Weights of a small GPT-style language model, trained from scratch on English Wikipedia.
Size: width 384, 6 heads of 64, MLP 1536 tanh GELU, vocabulary 32000, 26.6M parameters.
Training: a variant of Adam for these matrices, 475M tokens.
Each number is 128 + 24 x the weight over its row's rms, rounded and kept within 0 to 255. Layers, rows and columns count from 0. The size above them is the row's rms in percent of the matrix's.

# layer 5 MLP down, 384x1536, rms 0.0457, rows 290-322, columns 1440-1535
size [100  93  91  99 107  98 100  97  99 102  94  97 105  95  91 101 100  99  96 100  98 109  95  99  98 104 103 102  99 102 129 101  97]
[[117 106  92  68 140 139 129 142 116  91 129 102 107 162  77 102 153 120 128 139 114 143 122 161  80 129 126 125 133 133 143 146 140 138 149 135 155 137 104 110 143  94 162 146  90 112 145 121 126 136 144 164 152 128 158 139 128 139 124 127 132 154 117 105 144 114 164 125 112 143 131  91 107 123 101 182 120 185 131 112 110 140  93 153 106 109 125 123 129 137 166 186 148 120 130 111]
 [155 155 131 122 100 131  63 122 111 148  99 106 105 125 126 142 153 156  95 101 122 156 121  87 140 124 140 105 157  96 130  98 143 109 110 116  97 105  88 117 124  61 152  82 152 102 127 120  82 128 104 155 188 116 176 111 165 108 123 159 161 128  78 179 137 134 101 110 134 124 132 160 129 151 164  92 101  85 160 128 129 123 136 180 106 109 192 111 140 109  97 129  83 188  95 117]
 [ 65 160 162  90 111 117 119 151 146 136 116 126 111 126 112 151 108 138 135 156 143 130 147 112 121 108  99 125 147 157  88 157 118 121 119 134 104 126 136 116 145 127 152 124 111 131 122 193 171 134 134  98 145 147 149  86  96 180 102 134 148 123 152 128 143 129 107 124 137 140 141 129 106  87 125  94 148 156 139 119 206 151 131 159 118  95 107 104 138 143  98  83 123  91 143 161]
 [ 90 124 175 151 104 109 126 123  88 109 166 124  96 155 133 105 111 122 134 148 129 119 128 161 103 131  76 142  94 107 128 127 182  98 131  86 144  96 111  77 119 134 121 159 124 119 119 111 118 113 159 128 112 156 101 135 157 119 130  94 134 135 109 141 133  96 115 113 105  99 143 133 143 132 143 110 107 172 121 111 130 149 140 123 112 104 149 132  94  89 131  84 126 124 155 111]
 [132 153 114 143 129 120 126 127 117 113 127 120 108 130 126 130  80 139 113 148 141 144 155 132 114 127  96 131 145 123 121 138 149 110 135 143 142 131 149 108 129 139 113 184 131 108 147 127 105 131 139 131 123 141 122 132 132 117 101 118  99 147 106 169 149 114 116  98 177 115 116 136 161 177 153 145 127 119 104 124 122 143 134 125 144 100 159 157 111 124 112 112 133 104 124 128]
 [124 129 133  59 107 192 167 124 112 148 137 120 196 124 128  96 139 117 122 126 127 169 119 109 140 144 126 141 150 114  80 166 153 102 139 162 121 117 132 130 138 150 133  74  94 132 156 117 124 113 137 116 136 130 112 113 166 133  98 130 158 134 145  94 122  81 139 117 127 108 120 150 137 121 132 120 118 169  95 128 139 140 132 116 108 128 108 165 173 143 168 184  84 146 104 122]
 [114 159 148 101 134 126 145 129 125 137 146 154 113 102 128 109 138 128 130 125 127 135 134 143 133 114 128 115 108 147 137 145 105 163 124 153 128 124 128 123 133 136 138 139 112 165 118  96 145 127 123 134 119 110 125 146  98 145 126 141 154  95  91 126 136 142 133 121 133 103 146 143 139 115 127  86 155 132 155 141 123 117 150 159 113 141 109 116  97 145 178 165 108 108 124 122]
 [118 156 107 123 158 113 156 103 111 108 129 131 131 144 190  94 125 131 136 142 141 116 124 171  95 132 141  91  99 122 124 147  90 116 149 118 143 117 173 100 105 106 125  96 166 117 159  81 131 127 139 143 115 156  96 108 219 133  90 118 130 156 121 100 149 114 112  90 135 121 131 100 112  84 164 173 133  98 146  97 107 127 182 197 124  92 169 109 146  95 117  58 124 129 166 143]
 [151 108 148 153 117 142 135 140 128 112 153 131 138 113 143 171 125 137 101 164 141 151 128 140 145 132 149 119 101 118 146 132  96 138 149 131 105 111 129 115 161 140 128 147 137 148 147 169 106 116 173 122 121 135 146 128 124 142 115 107 128 156 121 165 122 117  98  98 162 145 120  82 116 157 124  70 109 131 162 117 147 145 139 164 130 104 141  91  80 137 159 148 146 148 141  99]
 [167  83 171 165 135 101 152 133 121 126 165 123 168 110 119 134 128 109 132 116 121 131  78 127 130 114 119  86 137 140 188  94 100 117 114  81  97 106 123 110 149 143 126 133 140 144 144 170 128  99 105 163 125 127 189 117 118 120 111 154 133 176  94  98 156  89 153 114 106 151 129 135 184 123 130 176 135 117 147 101 140 137  80 102 157 127 138 122 104 134  90 144  92 110 109 105]
 [148 151 109 179 154 138 125 113 158  99 142 140 149  99 146 152 159 144 134 158 134 105 143 126 153 124 126 102 116 124 113 122 116 124 134 139 158 124 103 125 143 173 135 151  81 136 135  99 114 159 159 141 141 115 142 152 125 112 155 140 116 137 149  68  97 128 141 134  64 136 136 134 159 125 152 126 120  93 120 106 147 119 118 139 188 101 116 130 139 120  84 139 108 104 136 124]
 [124  81 120 166 150 113 117 146 104  98 128  86 114 130 113 116 139  98 122 117  98 125 112 126 143 114 129 138 131 128 147 134 175 126 130 117 106 123 121  92 165 151 149 127 159 110 122 108 125 120 137 164 144 132 130 110 103 128 128 101  67 123  99 127 151 150 122 104 124 131 127 110 137 120  82 170 144 149 135 108 126  80  77 108 181 130 130 108 146 197  78 141 115 151 113 137]
 [151 132 131 118 141 126 109 178 126 101  97 125 149 134 116  86 173  96 139 125 124 130 138 130 106 141 136 138 128 113 106 135 121  87 146 119 154  75 122 100 136 186 135  96 115  90 145 135 123 121 129 172 104 145 122 131 140 137 113 111 121 122 172  52 127 137 124 167 154 140 108 135 120 121 151 141 146 129  75 147 149 122 115 127 139 159  90 144 122 118 119 188 156 105 101  84]
 [164  91 140  75 112 117 130  98 146 163 136 129 144  86 161 123 119 136 117 137 128 116 125  93 125 157 136 118  98 128 104 154 134 149 155 138 125 125 108 121 141 128 137  64 148  96 144 164 122 103  97 101 130 123 150 114 140 151 160 125 161 119 111 121  98 115 114 124 144 154 150 133 121 135  96  82 150 120  96 126 131 117 114  89 117 146  97 135 129 140 125 106 138  97 166 126]
 [111 103 163 115 129 112  94 109 145 169 131 140 138 136 125 136  95 158 161 137 135 131 160 114 110 123 170 138 132 135 132 174 173  67  97 136 156 138 136 138 122 173 133 113 133 127 131 136 117 134 103 185 155 152 127 128 150 135 121  92 117 117 141 139 112 126 122  75 140 119 138 139 148 129 119 136 124 146 144 125 138 142 123 177 131  85  91 107 145 136 129  73 142 146 145 116]
 [169 125 157  85 156 142 117 105 165 180  93 101 160 157  92 115 135 130 134 110 144 108 136  98  80 115 103 117 127 176 165 134 138 120 108 155 126 110 173 107 104 136 136 103 118 117 116 164 181  83 149 118 173 151 124 143 126 101 121 141 107 109 135 135 122 153 112 161  82 115  94 146 113 134 114 135 145 127 175 144 134 121 107  87  95 116 147 141 147 121 129 146 129 149 166 144]
 [107 146 157 150 128 120 141  94 115  98 118 172 130 134 114 121 136 182 144 121 115 124 150 133 126 108  84 135 185 133 112 167 108 125 108 152 150 143 124 131 148 147 125 143 148 105 120 127 157 140 115 150 154 149 106 134 142 164 127  92 130 105 115 159 131 128 116 122 108  88 127 136 154 156 118 105 153 144 154  94 126 119 112 132 116 165 108 163 103 130 114 197 105 153 119 158]
 [131 163 148 113 118  94 180 129 142 129 125  99 118 156 131 113 150 138 144 152 115 111 154 121 127 107 126 124 145 140 169 121 118 110  89 126 118 176 145 119 113 139 125 129 162 103 119 138 110 162 122 118 148 147 115 172 141 104 140 137 110 176 139 141 144 134 155 159 117 129 138 108  86 103 112 141 128 131 121 115 102  92 100 128 162 124 144 109 113 124 120 103 156 103 120 134]
 [138  79 125 174  83  94  96 123 123 101 107 126 148 104 136 111 144 152 141 132 180 132 149 127 159  94 111 123  95 169 133 121 186 137 114 131 113 122 150 135 133 103 121 130 151  86 139 146 150 155 139 122 146 114 114 140  98 161 120 109 111 132 109 151 134 159 128 150 149 121 159 118 142 141 113 119 156 114 147 138 129 137 115 105 122 141 134 148 159 145 184 134 136 127 166 141]
 [149  91 123 138 129 123 117 181 163 136 132 147 142 155 144 182 161 169 128 154 114 133 151  57 149 121 132 139  86 116 121 142 102 177 110 132 167 125 125 135  63 121 135 110  88 144 124 123 156 121 117 156  79 130 132 162 135  91 137 160 110 117  93 152 158 134 134 131 153 132 119 171 163 123 125 176 122 111 131 154 123 127  99 130 137 160 186 148  79 135 121 171 138 151 119 117]
 [113 173 121 116 140 114 124 137  70 127 152 105 136 134 116 118 104 113 129 129 144 144 114 131 128 123 150  86 119 127 162  92 104  95 123 109 123 133 106 133 100 124 124  83 110 133 127 109  98 100 136 132 138 130 129 138 122 109 133 125 124 131 162 116 104 135 122 153  96 130 147 113  99 136 155 166 141 126 152 120 124 128  65 135 184 172 148 153 173 158 167 109 131 139 157 122]
 [120 109 163 141 113 161 126 150 152 123 138 149 125 137 145 130 118 120 163 160 131 119 129 127 130 111  88 143 139 133 137 154 106 163 110 137 152 147 138 135 133 152  87 129 135 149 112 169 148 121 100  82 148 152 136 139 133 114 131 126 117 140 134 158 146 106 109 126 139 132 161 130 148 165 125  96 160 117 119  74 104 168 119 156 137 136 115 132 119 110 127 119 149 138 105 149]
 [138  98 132 168 100 116 185 129 140 122 128 146 149 118 121 121 102  87 138 124 138 121 149 137 155  97 102 146 163 157 138 148  69 172 113 105 150 137 135 138 162 128 125 135  97 141 107 136 106 152 107 114  94 101 114 114 114 101 124 194 136  97  98 112 152 104  91 143 163 143 134 112 132 117 121 100 158 133 166 112 115 126  86 141  92 106 144 104 114 139 128  99 123 128 129 165]
 [137 128 129 177 160 122 145 112 139 144 121 117 141 132  96 158 140 144 155 121 135 134 191 164 112 124 142 129  70 132 111 146 144 158 114 134 162 160 115 127 124 154 130 133 153 102  95 112  73 166 130 151 113 113 144 137  89 122 145 143 145  71 119 180 162 160 117 126 127 105 140 121 166 107 162 147 149 163 107 107 124 126 129 105 118 113 136 120  99 130 124 149 159 130 143 140]
 [112 129  91 140 137 126 143 125 118 101 174 131 129  72 158 145 147 135 127 158  96 142 144 128 145 128 117 138  81 107 138 128  81 119 173 138 166 144 121 115  83 153 114 181  92 156 125 106 129 102 128 116 132 134 188 171 146 116 151 140 117 109 113 102 157 166 116 144 142 154  99 126 124 166 129 133 145 164  99 150 131 185 161 109 154  79 118 156 126 166 112 105 153 147 166 151]
 [141  57 160 130 156  90 134 110 131 128  92 136 136  96 143  87 168 137 113 122 129 149 126 100 107 111  80 137 166 125 132 109 116 129 145 107  94 150 152 129 173 146 161  77 137 138 127 121 155 101 126 136 135 163 112 124 114 126 128 114 144 136  95  96 137 133 142  87 141 130 154 154 128 161 114 172  90 135 119 102 122 142 160  70 140 128 138 147 143 125 102 127 128 144 120 108]
 [135 127 142 120 140 120 109 112 107 174 135 126 147 163 123 141  93 106 119 148 123 134 102  91 165  99 103 118 103 108  89 105 142 145 149 106 110 117 123 103 126 111 105 145 113 167 127 165 108 122 108 145 122 134  62 114 107 136 132 126 130  98  79 155  66 124 120 154 148  95 153 132 128 140 111 138 127 142  56 120 101 134 118  98 108 145 113 133 161 117 143 109 138 110 124  97]
 [ 93 116  72 143 123 119 137 129 109  74 134 127 139 156  89 192 144 138 163 123 132 142 122 135 115 108 128 129 195 127 103 147 184 111 153 105  76 152 113 147 114 117 106 110  79 139 142 146 100 159 125 122 151 141 137 137 112 144 152 176 157 162 127 117  88 108 109 144 103 130 113 141 146 158 146  93 127 150 102 114  87  90 148 118 104  99 134 148 104 122 165 150 118 109  88 111]
 [130 115 134 138 141 139 114 135 123 131  93 109 110 123 120 126  67 104 104  78 142 147 109 150 101 147 109 156 127 144 151 123  95 158 120  98 112  95 159 106  77 104 160 102 137 110 110  76 106 183 120 151 118 108 105 138 139 111  92 190  85 114 112 130 100 100 138 111 118 112 113 165 161 125  81 137 134 169 142 133 133 135 107 129  76 172 136 134 164 137 149 140 122 119 118 149]
 [134 159 117 123 116 134 147  74 116  84 109 120 143 124  99 100 107 100 100 127 130 118  96 130 130 127 102 173 183 151 137 100 166 161 134  95 131 100 146  65 102 160 104 122 132 167 130  88 111 131 109 116 131 147 112 100 156 136 122 119 157 100 155 114 102 131 113 122 156 115 108 117 126 137 105 139 151 164 114 115 127 148 122 110 139  96 114 125 123 134 124  95  83 119 138 113]
 [136 126 152 115 133 137 106  43 124 130 123 110 151 119 110 143 129 120 148 113 137 122 125 140 153 136 156 125 144 112 151 132 101 115 123 132 122 144 106 103 145 163 119 153 142 154 133 105 108 123 137 101 143 129  71 109 128 140 149  60 181 129 135 142 178 137 108 118  98 101 139 164  88 117 142 133 132 125 123 125 146 119 158 141 120 124 160 123 104 136 105 137 101 166 125 144]
 [138  75 147  81 141 140  96 137 110 172 111 135  87 104 102 148 147 127 153 145 142 136 140 138 130 159 127 126 116 139 135 114  91 163 137 127 152 101 102 130 146  88 161 106 150 115 132  93 146 148 118 138 142 124  94 112 122 173 115 149 159 143 151 148 109 125 147 105 116 115  94 135 147 144 112 108 108 146 157 104 137 115 107  96 135 121 106 140 161 123 132  91 166 138 120 131]
 [101 180 137 147  98 134 148 118  84 125 124 126 132 104 102  78 139 123 119  70 105 125 110 121  96 134 115 127 119 154 155 139 103 133 117 103 157 108 129  87 101 130 130 154 150 140 154 109 148 129 134 179  93 115 110 137 125 117 105 119 113  73 160 119 154 118  86 163 107 102 143 136 115 169 142 108 104 123 111 124 132 122 133 151 137 143 111 123 115 100 127 158 105  98 110 125]]